Weights of a small GPT-style language model, trained from scratch on English Wikipedia.
Size: 20 layers, width 96, 3 heads of 32, MLP 384 tanh GELU, vocabulary 1778.
Each number is 128 + 24 x the weight over its row's rms, rounded and kept within 0 to 255. Layers, rows and columns count from 0. The size above them is the row's rms in percent of the matrix's.

# layer 12 attention query, 96x96, rms 0.158, rows 37-63, columns 0-95
size [ 70  75  83  70  69  78  69  72  77  82  85  83  74  79  76  74  77  48  76  72  75  78  76  68  85  88  79]
[[ 94 156 124 185 104 155 135 171 129 162 113  99 130 110 168  94 116 113 171 137 122 155 163 100 122 157 115 146 120 125 168 168  65 135  97 130  97 105 116 105 126 109  75 158 117  96 119 122 119 164 154 130 126 156 114  98 123 156 125 119 129 115 118 156 138 116  94 121 134 128 135 113 136 157 117 154 124 131 145 162 132 130 132 145 138 116 126 130 136 142  89 156 113 197 114 120]
 [114 166 116 131 163 141 147  53 115 146 115 133 108 167 101 139 114 114 157 133 154 105 139 123 145 151 129 135 157 134 124 122 157 128 115 112 145 124 121 128 119 182 113 130 148 109 132 142 155  89 162 136 115 143 121 102  86 119 101 139 147 158 126 116 156 190  83 137 139 127 114  94 135 122 113 126  60 164 161 166 131 151 119 159 116 153 100 112 126 159 121 126 133 118  85 106]
 [127 171 108 135  83 161 131 164  99 167 112 137 178 132 158 125 113 141 107 151 136 131 106 144 134 145 113 142 115 121 109 116 175 148  94 109 128 118  84 122 150 124 124 114 130 132 168 126 143 137 105 110 107 130  95 167 116 118 130  64 163  92 163 153 115 106  99 127 146  98 187  90 108 116 151 116 128 145 113 128 129 152 146 129 161 110 152 170 146 159 103 139 115 152 130 150]
 [124 118 118 132 168  95 140  81 134  96 138 130 166 133  97 157 120 110 132 142 161 139 148 154 112 147 127 147 177 143  85 166 116 145 114 118 139 132 136 154 108 154 134  98 152 132 136 106 128  94 150 118  99 137 160 116 116 140  94 181 148 135 136 112 126 146 100 127 168 145 108 131 172 100 145 122 100 141 155 110 174  98 148  92 120 142 103 155  78  96 137 141 157  83 116 115]
 [164 106 154  87 124 127 167  97  77 103 130 132 158 134 141 167 150 102 113 174 101 101 125 115 113 158 161 148 118  80  96 173 158 159 130 110 101 150 145 117 105 143  92 123 129 159 151 122 121  84 137 108  93 132 161 126 136  95 133 116 119 146 155 136 168 106 111 163 133 115 139 128 113 143 115 128 156 112 176 141 154 104 150 115 141 130 146  98 121 145 140 110 108  92 100 135]
 [145 140 139 145 112 123  95  75  69 178 128 113 143  90 101 133 160  94 143 132 130 113 175 102 131 143 112 100 127 192 125 126  76 126 158 127 118 100 108 138 127  94 142 110 141 142 169 152  88 127 145 111 139 125 108 115 121 132  98 164  97 125 157 156 111 170 129 154 105 114 138 141 138 170 135 123 105 127 139 149 132 133 163 127 141  98 140  99 111 123 129 163 116 168 143 115]
 [159 112 104  90 133 140 104  96 132 110 129 126 129  73  80 149 182 134 118  81 125 123 118 102 139 121 154 101  93 155 152 118 142 127 123 130 180  91 106 137 115 147 149 149 133 136 136 135 109 135 139  92 145 118  95 104 144  98 150 145 115 127 131 114 140 160 128 109 144 138 132 136 111 175 174 109 164 147  84 140 116 135 153 115 181  90 150 126 148  88 124 142 124 163 164 110]
 [116 118 123 115 125 151 137 119 110 146 160 118 115 104 119 115 119  88 140 113 167 136 135  94 122 117 136 100  98 141 116 132 161 151 107 130  53 129 142 141 154 163 147 164 109 132 114  88 108 157 184 128 120  82 125 135 117 134 126  78 119 138 120 137 160 165 130 146 106 128 109 140 117 145 150 115  95 143 105 174  73 127 149 110 140 113 130 168 128 157 116 141  90 122  66 123]
 [141 117 133 126 100 169 151 171 101 105 121 117 163  89 148 139 119 143 106 109 111  82 136 111 153 103  79 102 130 102 134 120 137 114 162 142 120 142 135 138 137 100 162 150 117 132 162  77 105 138 136 168 152 125 136 113 152 126 185 128 127 122 117  91 150 145 130 135  93 137 145  88 131 167 141 134 160 141 104 116  99  80 108 128 144 109 138  89  83 164  92 132 129 157 139 148]
 [110 115 141 152 150 162 161 126 143  55 138 147 148 150  96 151 116 133 134 160 161 102  95 165  73 125 129  72 124 149 141  91 114 137 149 143 134 154 151 130 133  95 149 138 135 102  96  86 137 132 163 144 107 113 151 140 163  93 107 103 131 129 107 127 121 149 121 128 127 159  88 143 157 133  99 131 140 126 114 127 147 152 135  89 162 153 139 118 137 137  99  95 118  93  89 136]
 [117 101 110 168 144  74 117 114 169 133 134 116 122 117 106 119 155 122  97 143 157 121 118 121 143 104 125 171 151 136  75 185 170 177 153 132 144 143 132 139  86 140 135 129  99 107 115 159 114 111 138 114 124 156  93 112  95 153 111 129 143 138 123 105 105 123 108 113 101 146 131 140 115 119  87 139 147 101 150 187  92 177 139 149 153 114  99 120 139 138 158 129 104  99 132 145]
 [139 171 123  99 146 133 105 165 137 109 125 127 132  82 114 107 146 153 113 113 147 132 113 188 162 117 105 109 145 136 153 148 122 170 126  99 217 145 109 160 107  96 145 136 123 122 128 117  90 114 122 106 134 133 114 102 124 107 174 131 109 126 151  90  90 148 108 103 140 155 129 111 136 130 124 142 121 162 126  61 129 141  98 110 169 124 119 126 125 133 119 150  97 127 155 141]
 [123 115 122 122 117 135 136 122  93 136 137 129 124 163 156 166 133 187 161 146 106 184 136 113 149 118 157 186 110 167 113 152 128 157  92  54 135  93 120 120 108 133 112 120 171 126 128 143 110  92 102  94 118 127 121 124  75 120 145  94 115 161 120 156 141 155 120 137 136 104 116 101  85 156 171 140 115 147 113 112 132 104 140 151 143 142 114 134 131 136 122 127 132 134 100 105]
 [127 106 120 160 146 150 141 113 145 119 134 146  94 183 130 110 126 135 161 137 145 130 165  87 126  88 114 106  93 142 157 142  97 110 148 141 152 112 133  98 103 144 131 137 154  88  85 111 135 132 149 160 138 132 159 111 148 109 107 101  87 159 102 172 129 164 139 121 116 132  96 141 130 149 105 143 131 162 103 163 115 113 135 142  97 129 142  82 154 118  76 101 133 132 114  70]
 [141  84 139 139 135  92 147 137 122 130 133 146 128 152 109 121 174 118 157 148  83 117 104 125 116 113 131 117  92  77 137 108 149  97 142 136 131 133 111  99 145 120 134 111 143 122 168 168 114 112 116 104 119 128  82 133 152  93 139 160 148 156 142 153 125 108 124 120 163 108 134 138 139 152  93 120 129 131 162 169 124 168 149 166 126 103 136  33 147 125 129 134 101 154 158 143]
 [119 138  97  99 122 127 143 119 117 182 100 125 109 127 151 133 109  96 142 107 175 144 155 130 139 146 115 155 184  88 122 173 109 132 135 113  78 133 128 114 116 126 133 121 133 143 159 139 107 108  95 141 166 152 145 119 111 127 134 190  93 135 147 107 166  99 142 131 105 118  92 100 141 118 152 115 121 109 113  83 107 126 127 123 103 139  89 111  89 146 125 172 160 151 172 128]
 [135 103 151 137 130 114  98 138 168 147 117 120 123 109 108 113 146 136  64 136 143 124 147 142 145 140 109 127 128 125  99 153 178 129 138 150 124 155 156  96 114 135  69 183  79 112 138 148 149 142 145 103 120 140 167 127 166 119 175  82 103 123 122  93 144  82 126 144  68 119 141 128 115 129 112 140 142  95 153 159 150 117 124  95 158  98 137 132 151 155 125 132 112 122 118 110]
 [110 140 132 147 101 122 166 140  85 104 142 144 206  84 117 125 107 110 122 158  98 109 135 144 122 147 144 174 108 112 105 139 159 177 108 147 156 126 101 143 136 130 123 146 138 149 135 139 113 115 141 129  87 123 140 142 147 117 154  90 165 106 124 165 101  70 113 160 140 107 107 136 125 131 133 122 130 147 110 121 134 112 158  78 126 107 160 147 142 139 171 118 116  78 102 120]
 [112  81 124 130 133 100 124 133 126 132 132  88 163  95  96 137 144  46  95 137 129 139 132 166 119 150 116  93 122  94 130  91 110 111 120 166 124 168 127 129 135  99 127 150 102 170 195  99 148 133 144 131 122 101 132 134 185 104 111 165 152 139 147 124 133  90  97 148 132 110 135 135 146 122 113 151 105 145 156 120 145 153 149 107 137 105 105 141 120 110 143 149 129 145 148 161]
 [123 179  99 122 120 140  97  94 142 112 101 157 117 150 133  85 162 138 162 137 169 140 124 174 131 140 143 116 157 151 146  86  91 164 131 145 139  96 151  91  97  83 147 120 140 125 139 141 114 141 106 130 126 148 122  88 140 110 132  80 160 108 160 116 103 113 120 110 156 129 129 103 114 149 127 132 135 145 107 133 159 193 169 141 140 138 127 115 129  92 121 180 120 156 120 126]
 [144 121 138  85 120 147 140 108 145 137 117 137 126 150 150 105 122 103  90 149 141 132 155 109 131 139 126  97 112 121 130 173 143 127 113 119 151 140 159 107  94 178  88 135 138 149 106 100 125 126 124 141 160 119 185 103 164 120 152 107  93 147  87 131 171 148 119 143 148 157 170 112 114 127 130 136 127 121 121 113 130  66 107 117  77 138 143 178 130  97 124 111 133 116 129  61]
 [159 127 145  87 139 134 187 145 124  89 143 138 118 148 176 142 118 109 162 114 123 143 112 109 124 129 154 151 124  71 106 166 128 151  87  62  86 120 126 136 133 148  89 140 144 151 146  85  83 102 173 125  93 118 140 133 124  96 169 123 136 125 141 141 176 105 119 142 140 128 111 120 132 133 161 105 148 108 147 151 144 115 152 108 135 108 151 114 108 147 134 148 104 126 136 149]
 [121  91  97 122  88 143 137 116 110 152 140 135  84 149  91  70 158 107 148 132  79 123 120 141 107 125 129 121 123  89 151 158  59 125 141 134  73 151 175 126 126 123 135 111 103 101 112 125 117 147 116 109 132 111  97 171 121 160 140 138 150 117 133 167 153 121 125 158 145 114 113 173 129 143 130 121 143 118 150 118 147 139 125 126 134 122 136  57 150 146 119 141 115 165 115 152]
 [133 128 156 146 127 121 106 119 176 105  96 139 143 170 150 138 133 161 122 145 103 114 134 148 122 126 130 151 144 157 117 132 132 138 100 115 179 101 107 107  83 132  66 129 124 126 143 151 113 125  89 135 126 155 113 137 123 162 167 146 133 135 129 123 127 107 116 126 160 151 165  78  89 148 126 138 169  94  99 150 166 154 127 132 112 125 108 155 167  62 136 122 150 132 177 129]
 [115  89  87 142 143 131 103  93 109 131 139 140 149 110 106 136 160 105 101 128 146 140 145 184 127  95 110 138 122 111 105  92 159 114 154 145 150 136 155  91 112 133 175 138 123  92 162 114 178 145 110 112 139 135 162 151 134 101 162 117 131 159 122  94 126 136 117 116 113  69 131 115 141 143 153 117 104 184 127 112 105 117 154 127 176 136 131 113 114 139  90 123 151 122  96  85]
 [101  83  81 158 109 117 101 144 144 135 145 127 142 105 131  95 149 102 102 148 147 128 134 182  96 130  92 144 143 136  97 150 111 121  98 128 123 177 131 165 114 113 139 107  97  91 120  78 162 187 119 122 137 128 145 166 116 175 155 136 102 125 118 153 117 103 125 147 132 104 130 135 110 112 161 122 116 120 115  90 113 126 125  75 136 129 122 173 124 151 107 112 158 100 125 115]
 [125 195 162 146 143 123 120 137 120  90 147 117 136 125 122 121 109  75 137 117 136 115 131 124 140 143 142 114 138 105 109  74 152 111 150 141 124 113 112 123 159 151 157 124 136 145 115 133 145 143 120 177 114 111 145 113 132 120  95 122 154 117 130 127  92 142 148  91 130 116 150 131 163 102  33 133  80 140 159 156  85 152 117 163  98 145 147 127 134 114 149  90 137 120 117 103]]
# layer 12 attention key, 96x96, rms 0.144, rows 37-63, columns 0-95
size [ 78  81  86  82  82  85  76  88  80  87  90  91  83  83  83  85  84  73  83  82  89  92  85  86  88  93  86]
[[126 147 120 165 140 156 162 163 124 147 185  40 124 142 123 100 153 129 177 155 128 155 163 100 125 145 120 144 150 162  99 138 100 110 134 154  88 107 139 140 130  97 108 105 103 117 127  96 108 172 130 150  80 126  85 137  96 103 103 113 138 119 154 141 132 119 120 109 152 130 139 148 117 129 117 121 138 121 135 113 143 122 149 106 130 113 142 109  73 152 130 154 105 142 141 138]
 [124 165  92 143 176 127 135 124  98 141  98 156 119 139  66 122 110 144 166 121 165 139 148 135 128 131 123 135 148 115 134 143 127 133 145 129 130 155 119 125 128 165 114 138 133 114 140 158 116  92 168  93  83 148 101 110  79 101  77 121 148 150 125 132 133 160  98 149 149 125 121 163 170 112 121 122  87 154 164 130 154 136 142 157  94 173  98 129 120 106 155 109 137 113  94  95]
 [158 186 102 136  97 117 158 130 112 158 112 130 124 121 136 114 107 148 129 148 143 121 121 163 143 129 112 132 143 116 117 144 152 125 113 102 142  89 103 124 181 122  83 134 109 146 102 131 154 183 102 103 118 138  92 137  79 121 186  75 130  93 153 141 131 114 104 128 102  81 176 124 118 134 147  79 128 107 123 112 127 139 131 115 153 136 170 165 141 132 111 142 128 138 110 142]
 [116 127 126 163 159 115 114 122 137  93 122 185 122 122 110 114 123  91 140 139 148 112 130 145 111 145 112 117 140 157 122 112 116 129 101 121 149 149  88 173 107 156 109 139 140 110 136 143 146  60 166  95 131 144 151 129  98 166 112 171  96 125 121 115 139 137 112 153 147 148 127 139 195 123 145  72 102 150 130 131 147  99 126 130 135 171  83 143  91 107 127 122 160  95 132 112]
 [138 136 158 139 115 139 134  92 130 109 110 195 132 126 123 136 138 120 127 157 129 103 140 140 132 154 137 102 109 119 124 119 170 112 140 121 145 133 107 135 138 163  59 131 129 122 144 137 142 101 147  98 108 139 134 131 124 139 170 141 131 128 115 107 175 109 115 154 109 136 161 123 127 150  97   0 125 112 125 147 128 130 140 124 138 143 113 120 137 126 147  89 128 105 132 112]
 [104 159 121 142  99 117 116 111 123 136 143 115 107  81  95 148 158  82 115 127 123 140 113 107 134 143 118 140 121 125 139 144  74 122 161 169 105 101 123 149 113 131 113  94 121 134 178 135 101 127  98 157 134 135  96 125 142 158 131 150  92 111 159 151 137 163 142 146  98 128 104 146 196 130 131  59 131 123 123 122 147 162 171 110 151 100 147  89 119 108 129 168 119 137 112 140]
 [133 136  81 119 126 131  88 107 111 105 106 209 125  96 128 169 168 137 111 114 110 106  93 120 117 111 124 153  99 124 170 144 116 144 161 128 163  89 122 136 108 122 137 115 124 155 163 117 116 118 137 119 158 142  80 109 179 109 157 143  95 110 105 129 135 140 145 115 138 147 101 123 145 138 174 135 133 112 135 111 120 140 108 147 158  67 145  94 147 103 124 145 110 132 158 147]
 [120 125 124 132 121 138 130 108 124 128 169 228 113 131 140 119 118 126 125 115 153 123 122 122 110 145 141 112 121 119 156 140 141 155 121 142  96 110 138 143 120 150 129 130 109 118 134  94 147 132 140  95 134 133 143 111 142 113 148 108 130 108  98 114 169 140 138 134 112 150 125 149 144 158 132   0 114 123 121 171 115 118 140 107 115 128 128 152 126 127 108 116  97 115 102 142]
 [115 118 124  77 125 160  96 154  91 113 167  95 154 110 144 115 117 132 126  94 108 130 159 111 176 124 136 149 124  95 139 123 129 109 147 179 130 101 114 104  94 100 120 138 118 148 136  73 107 141 150 161 136 112 110 144 164 100 197 102 129 133 117 104 147 130 147 141 130 113 112 104 130 146 136 163 157 141 102 137 123  87 135 146 138  86 141 105 119 165  89 148 125 163 134 153]
 [115 105 133 140 143 131 148 133 127  71 108 184 136 128 121  93 124 119 129 138 164 117 119 133  96 132 117  80 107 143 156  70 112 155 159 151 172 134 124 130 113 139 133 140 133  97  98 114 174 116 142 136 149 122 159 147 159 115 136 105 143 101 101 146 145 153 120 135 149 146 105 155 178 152 102  79 163 147 118 114 122 112 117 130 167 162 120 124 151 137 102  78  96  97 112 114]
 [142  93 137 159 136  85 106 121 131 130 163 158 126 125 100 119 135 128 129 149 164  96 112 126 129 145 156 140 142 154 114 169 160 159 128 147 157 151 127 135  99 117 127 147 101 116 140 173 114  86 163  77  89 172 136 119 107 139 100 129 111 110 104 113 126 107 103 130 117 128 127 146  64  99 117 129 121  85 132 161 141 175 164 116 164 113 102 136 159 138 146 135 119  88 126  93]
 [114 159 104  91 122 138  91 138 126  83 165 106 149  83 114 137 119 117 143 119 129  88 143 154 136  97 131 150 132 143 133 136 142 177 130 153 183 123 124 160 110 102 141 146 100 133 120 116  78 131 119 107 121 139 102 136 132 111 156 117 134  87 147 120 125 132 128 104 138 128 125 114 139 138 152 237 137 152 134 107 136 146 108 114 156 130 118  88 115 146 119 148 106 128 129 174]
 [154 144  94 133 122 161 142 121 123 118 125 174 127 157  95 154 129 192 141 173 118 194 130 119 128 112 147 133 103 159  86 134 157 140 108 100 142 139 109 168 136 159 106 107 102 111 142 126 114 117 127 123  96 135 117 157  82 120 166 142 107 156 118 139 105 124 115 119 123 134 103 122 121 188 174  70 106 119 141 100 126 112 140 129 127 118 119 135  88 118 156 102 146 130 120 104]
 [122 110 109 165 133 133 160 126 127  91 142 153 123 177 115 111 141 170 147 124 139 155 151  84 117 102 121 129  93 145 134 128  79 124 174 153 109 126 177  92 107 151 141 109 138  97 108  94 109 123 159 175 111 126 167 127 153 113 101 107 130 165 114 190  93 131 127 114 152 134  96 149 157 140 116 182 141 140 135 126 109 110 147 147 103 109 142  96 120 134 129  98 124 133 123 115]
 [144  95 133 152 118  92 149 100 111 132 105 200 140 127  97 117 139 118 117 152  71  94 100 136 141 140 127 105 121 108 133 115 141 108 169 117 160 140 159 105 160 123 113 108 143 152 135 158 133 120 121 127 119 127  86 146 156 128 141 149 145 139 152 163 130 120 114 130 101 102 143 123 118 120 100  32 137 105 128 130 129 178 151 150 114 123 145  80 161 125 149 132 132 121 160 132]
 [121 119 107  69 142 146 114 160 127 170  88  48 124 132 129 121 137 113 120 117 144 155 139 111 133 114 132 171 159 122 112 146 116 120 108 144  69 136 119 113 107 115 140 129 141 144 142 140  89 120 130 175 142 107 131 130 129 124 119 135 100 147 155 122 122 117 140 157 123 115 105 134 131 122 151 242 123 128 120 125 116 140 126 128  98 118 102 111 105 148 128 170 160 131 128 129]
 [126 118 150 117 103  94 125  95 151 137 136  95 149 142 122 147 176 137  95 145 143 127 165 155 130 135 137 151 130 134 112 130 172 124 166 120 122 140 157  85 114 146 138 169 109 126 134 110 167 136 147  87  94 151 139 100 115 112 113  93 121 106  97  87 172  81 103 134  96 116 168 138  69 141 116 173 154 111 137 144 158 121 138  89 163 117 109 116 155 138 101 142 130 132 133 114]
 [146 138 144 151 111 125 145 106 115  99 143 200 128 129 128 116 117 128 116 142 121 106 118 154 124 149 123 103 112 137 124 129 150 130 133 112 156 111 104 142 144 151 103 142 124 120 121 120 158 126  98  97 131 144 141 122 133 140 155 158 141  82 118 111 149 124 103 131 152 130 158 125 133 133 114   0 148 129 116 151 131 125 129 108 140 143 133 151 130 131 127 108 107 110 112 130]
 [104  83 160 168 127  83 144  98 142 114 235 103 126  94 126 127 143  63 104 129 114 109 145 156 140 163 117 102 128 113 135 105 140 104 122 126 141 133 109 144 129 114  94 134 127 117 149 126 173 136 109 106 122 101  95 135 141 117 137 151 127 109 124 119 171 111 122 165 138 124 162 147 141 123  95  74 106 123 147 147 144 154 131 116 145 132 108 112 116 109 119 140 138 125 123 150]
 [152 166  87  96 138 122 113 127 140 137  59  80 130 100 111  94 145 123 142 143 150 157 126 132 120 105 121 130 119 157 125  97  93 148 135 136 127 104 150 113 129 101 129 122 163 137 120 162 131 141 113 174 120 132 129 123 102 112 120 106 108 102 177 167  99 127 128 140 131 121 110 139 108 129 146 235 155 142 142 108 128 157 116 143 142 110 145 102 108 131 133 167 127 140 108 135]
 [ 97 158 126 132 129 150 118 119 153 136 117  71 131 137 174 143 128 145 133 109 133 140 166  97 134 116 131 153 122 146 122 132 138 124 113 130  88 122 136 109  95 164 111 157 126 120 118  83 115 107 153 105 115 126 144 102 137 125 136 133 105 162 100 146 127 109 120 149 126 131 137 133 110 137 107 255 119 131 137 136 126 103 125 140  96 128 119 121 128 130 117 122 144 152 131 119]
 [148 118 133 115 131 150 147 131 131 111  90 208 122 143 129 105 119 119 124 147 125 111 122 128 122 148 148 116 113 103 128 127 151 140 113 113 129 105 122 149 141 146  83 130 135 143 141 116 131 111 151 108 129 134 139 128 140 128 167 138 134 118 123 120 185 116 122 132 108 144 151 108 147 151 144   0 132 120 123 152 114 101 127 120 109 123 120 123 120 137 143 105 124 119 158 135]
 [133  74 145 162 114 132  99  97 126 149 117 178 143 141  98 110 149  91 102 137 105 110 133 126 103 149 108  92 137 137 144 127 109 125 135 122  96 144 171 146 137 105 118  90 106  92 133 141 124 156 122  99 135 120 121 150 150 160 131 147 129 152 134 126 151 122 146 140 114 152 151 139 110 147 111   6 141 119 143 135 134 133 137 118 121 121 153  84 153 144 122 115 107 164 122 144]
 [132 139 107 121 132 107 133 161 132 145  91  44 119 142 131 121 147 154 152 144 119 155 119 132 142 119 134 153 116 154 101 144 114 121 122 109 138 121 133 120 123 115 113 132 145 128 118 140 139 111 118 136 116 142 106 120 101 137 132 139  99 151 146 143 111 134 102 123 142 132 129 119  67 114 144 255 149 106 127  86 141 127 119 148 141 121 127 117 133 116 144 133 158 137 156 114]
 [135 107  90 145 132 106 105  71 137 125 124 220 164 124  92 138 143 136  89 119 154 150 146 169 134 116 100 133 110 151 119  95 150 111 131 140 143 145 129 102 103 128 175 123 126 125 110 115 151 139 158  92 131 116 126 140 154 131 154  97 138 123 100  92 122 118 126 169 126  81 124 146 144 138 159 103 136 161 160 104 122 121 134 130 157 121 113 125 129 103  92 137 181 123  93 126]
 [115  86 128 164 100 110 119 128 154 144 166 154 137 123 142 127 132  89  97 121 151 113 139 164 123 138 104 146 146 168 112 148 117 140  94 129 107 152 129 165  83 107 144 120  84  83 107 106 158 160 120  63 157 118 139 145 137 168 133 128 120 125  87 123 136 109 129 174 137 103 148 140 106 149 141  97 153 130 122 119 121  88 122  93 153 157 109 160 140 121 100 120 183 136 118 136]
 [121 173 173 133 149 101 137 151 131 112 183 145 125 119 144 117  71 105 151 104 139  93 133 148 162 155 130  87 114 108 117 125 129 126 147 152 127 117 133 106 153 146 140 122 160 142 112 133 125 132 103 138 116 115 166 105 151 124 105 119 190  87 139 124 109 142 121 115 111 115 157 127 159  82  70  82 109 153 143 141 143 157 101 150  96 131 158 165 139 122 141 108  94 103 114 117]]
# layer 12 attention value, 96x96, rms 0.105, rows 32-40, columns 0-95
size [ 85  90  82  72  88  70  87  80  78]
[[146 171  64 107  91 103 138 146  99 140 129 129 136 147  94 164 126 121 169 114 115 133  97 133  92 129 118 128 114  91 103 140  89 126 148 131 116 112 118 124 154 125 107 135 132 158 166 110 134 141 133 119 140 106 159  96 150 104 184 157 107 130  92 109  98 116 125 144 160  95 128 136 142  83 105 133  90 120 167 136 147 133 165  81 154 134 145 144 122 131 103 109 156 151  84 139]
 [138 144  92 104 151 125 144 148  86 131 130 124 132 165 103 140 136 131 134 138 165 161 112  74 115 129 103 102 105  99 167 141 112 115  88 109  69 117 173 137 115 137 120 119 137 162 107 130 131 120 174 130 130 109 157 148 145 151 113 108  77 131 159 151 127 127 114 127 150 137 142 123 145  86 138 129 164 105 140 163 140 101 174 120  99 130 140 147 105 142 111 144 149  92  86  78]
 [134 144 120 149 137 143 167 138  96 104 120 122 109 182  96 101 134 154 117 137  90 106 130  77 110 172 149  55 120 172 161 123 117 108 131 110  99 132 107 109 141 138  96 147 104 138 115 123 129 110 159  99 134 109 108 145 120 127 138 120 135 130  86 162 135 157 149 145  97 104 115 124 146 152 108 144 110 128 139 174 133 159 136 139 143 145 155  92 146 142  80 110 110 150  84 155]
 [160  91  84 184 158 122 167 113 177 100 122 125  88 166 136 114 128 122 122 136 109 150 127  83 113 158 155 158 147 127 142 189 113 130 152 104 153 138 148 127 132  93 105 128 166 131 129 146 129 145  98 139 110 152 104 141 146 123 101 143 137 133 133 118 169 151 147 159 116 172 125 144 129  82  92 119 122  99 158 131 132 125  98 120 108 123 153 100  92 113 135 102 120 101 155 117]
 [118 125 143 144 140 116 194 131 145 134 134 128 129 111 163 157 102 131 116 139 148  78 140 100 110 127 136  88 101 115 120 131 105 108 154 158  88 135 113 108 147 144  91 148 108 105 134 103 144 138 159 174 122 120 153 121 114 172 127 184  74 104  96 145 115 121 129  98 107 131 113 136 139 134 154 124  81 105 147 158 107 153 136 156 113 145 130 140 130 124 114 103 140 180 157  76]
 [104 129 133 120 103 100 149 180 124 132 115 121 200 108 103 122 134 152 112 148 114  97 134 152  83 146 143 103 100 117 144 159 120 162 119 114 156 123 156 120 118 113 128 154 117 110 159  91 124 145 173  91 142 106 128  98  93 112 177 123 118  96 115 132 116 117 140  91  99 111 143 124 154  92 144 134 146 131 152 133 141 120 103  96 155 152 117 115 171 119 163 120 137  99 149 186]
 [120 116 153 137 128 123 188 147 109 108 130 122 161 147 116 144 102 167  83 123 148 122 170  97 103 121 149 116 107  87 135  90 124 116 144  95  71 126  96 135 163 127  66 107 136 182 161 148 120 163 111  91 123 114 158 152 127 129 147 157 106 101 103 113 146  94 151 153 127  99 128 123 124  91 111 118 112 133 123 163 104 115 109 131 165 141 137 157 132 116 137 136 152 130 108 111]
 [177 201 123 118  89 135  95 108  99 142 131 113 183 100 131 152 152 116 136 132  94 116 129 120 136 120 149 162 146 134 102 112 137 182 125  77 140  97 123 128 138 140 142 121 126 137 162 157  75 123 136  97 131  94 119 131 106 129 150 120 107 144 123 136  99 139 119 135 110  84  80 116  99 164 145 121 121 135 163 114 118 121 162 139 156 103 116 164 115 120 164 132 138 157 129 158]
 [ 95 103  92 128 159 142 117 153 129 160 123 147 158 103 104 108 137 143 121 110 152 160 168 135 121 114 134 131 146 148 123 158 147 124 140 198 117 142 120 167 140  89 102 110 133 121  98 107 121 158 105 102 128 138 105 150 178 121 114 124 125 104 171 162 162 119 104 128 109 128 159 129 162 139 157  97 119 173  93 130 122 113 145 122 141 134 144  84  81 157  89 138 122 114  98  91]]
# layer 12 attention output (transposed), 96x96, rms 0.102, rows 32-40, columns 0-95
size [ 83  89  82  74  88  71  87  80  82]
[[ 91 121 163 150 111 130 144 151 110  94 221 167 115 137 156 114 131 153 126 147 124 129 165 112 156 126 138 146 129 170 153 141 154 119 125 115 142 127 142 138 117 114 138 132 112 127  92 150 130 104  98 142  53 138  82 128 100 136  98 119 132 111 131 109 112 126  65  95 130 149 103 134 109 145 131 100 145 117 127 125 138 100 128 175 115 129 135 126 142 117 143 156  86 140 158 117]
 [110  90 175 150 109 134 111 151 128 129 154 121 111 117 142 131 129 111 128 125  89 131 147 144 140 151 162 136 117 109 101  75 142 153 174 144 167 144 111 132 150  72 135 114  82 123 124 104 131 148 106 139  77 146  98 135 106 134 153 146 133 116 153  77 141 139  81 104 135 131 126 123 111 176 125  91 105 117 129 110 122 148 140 123 150 127 100 113 193 122 137 146 103 124 154 175]
 [125 103 126 122 150 109 109 145 154 155 211 113 149 104 136 158 137 112 125 109 152 137 125 157 146  98 118 165 153 119 115 131 180 130 110 142 155 111 113 111  99 149 144 120 118 131 132 152 133 126 107 126 106 143 122 132 138 115 118 164 105 115 157  77 104 107 114  90 125 123 143 120 152 117 158  21 110 128 112 131 124 118 113 123 132 129  86 152 124 122 164 157 143 131 147 103]
 [150 155  90 109 115 152 119 115 146 117  98  79 138 102 153 154 118 150 100 132 135 136 145 145 128 129  76  97 101 118 155  73 136 114  95 124 139 115 106 173 111 119 142 151 111 117 140 109 122 155 121 137 160 132 111 128 132  85 176  89 136  99  88 119 115 117 130 136 131  90 133 119 146 134 165 209 125 135  96 140 152 126 123 167 138 133 124 175 133 153 136 121 122 168 113 128]
 [150 146 121 128 110 125  60 102 117 120 114 172 154 106 103 138 162 131 134 167  88 150 132 135 122  93 125 160 151 169 171 133 163 162 110 112 178 123 118 122  93 110 112  96 136 153 124 125  98  83 127  87 146 121 122 143 146 104 126 113 157 105 141 116 113 119 147 106 132 134 158 107 149 102 108 177 111 129 130 106 168 137 112 104 176 114 142 127 100 158 138 151 104 105 114 139]
 [118 159 124 150 134 132 125 120 112 135 213 141 103 149 129 145 123 133 149 124 111 137 128 122 137 133 133 165 131 107 157 134 135  93 152 153 112 116 149 108 124 133 108 111 142 140 111 136 125  73  96 160  66 129 137 137 111  99  92 142 127 159 162 124 121 165  80 114 152 149 124 143 121 153 140  26  95 110 127 127 115 123 141 135 108 138 147 124 135 127 115 150 149 143 106  98]
 [163 133  97 126 109 111  77 128 130 117 140 133 103 109 155 120 126 133 146 131 131 103 122 166 110 165 106 147 131 130 142 145 133 139 100 178 206 130 157 116 111 102 172  70 116  83 116 101  99 118 126 177 103 145  99 111 123 134 107 128 123 151 129 118 116 141 133  98 131 144 120 102 139 115 125 172 145 139 170  88 172 137 136 118 132 112 146 118 123 133 142  90  94 168 155 127]
 [ 92  70 112 136 156 112 166 144 133 115 165 132  95 135 123  98 128 166 134 114 154 109 103 160 144 134 127 108 120 111 147 134  94 102 115 119  76 150 142  98 121 122 167 117 144 109  87 103 178 143 131 146 113 127 157 146 103 125 102 135 157 138 144 135 140 121 148 140 159 163 173 145 169  89  90 170 134 111 128 137 157  97 102 128 122 147 151 102 152 104  98 102 127 105 127 108]
 [137 138 159 106 106 143 116 132 140 106  66  60 143 134 145 142  84 105 119 119 111 126 105 130 116 155 135 113 141 123 144 127 140 131 103 125 126 108 137 125 145 136 118 111 132 133 109 143  94 101 144 120 146 144 142 129 132 155 126 153 128 118  87 123 144 141 152 156 122 107 119 135 151 118 126 255 133 133 127 128 117 160 124 147 111 134 113 128 130 133 137 118  96 138 158 133]]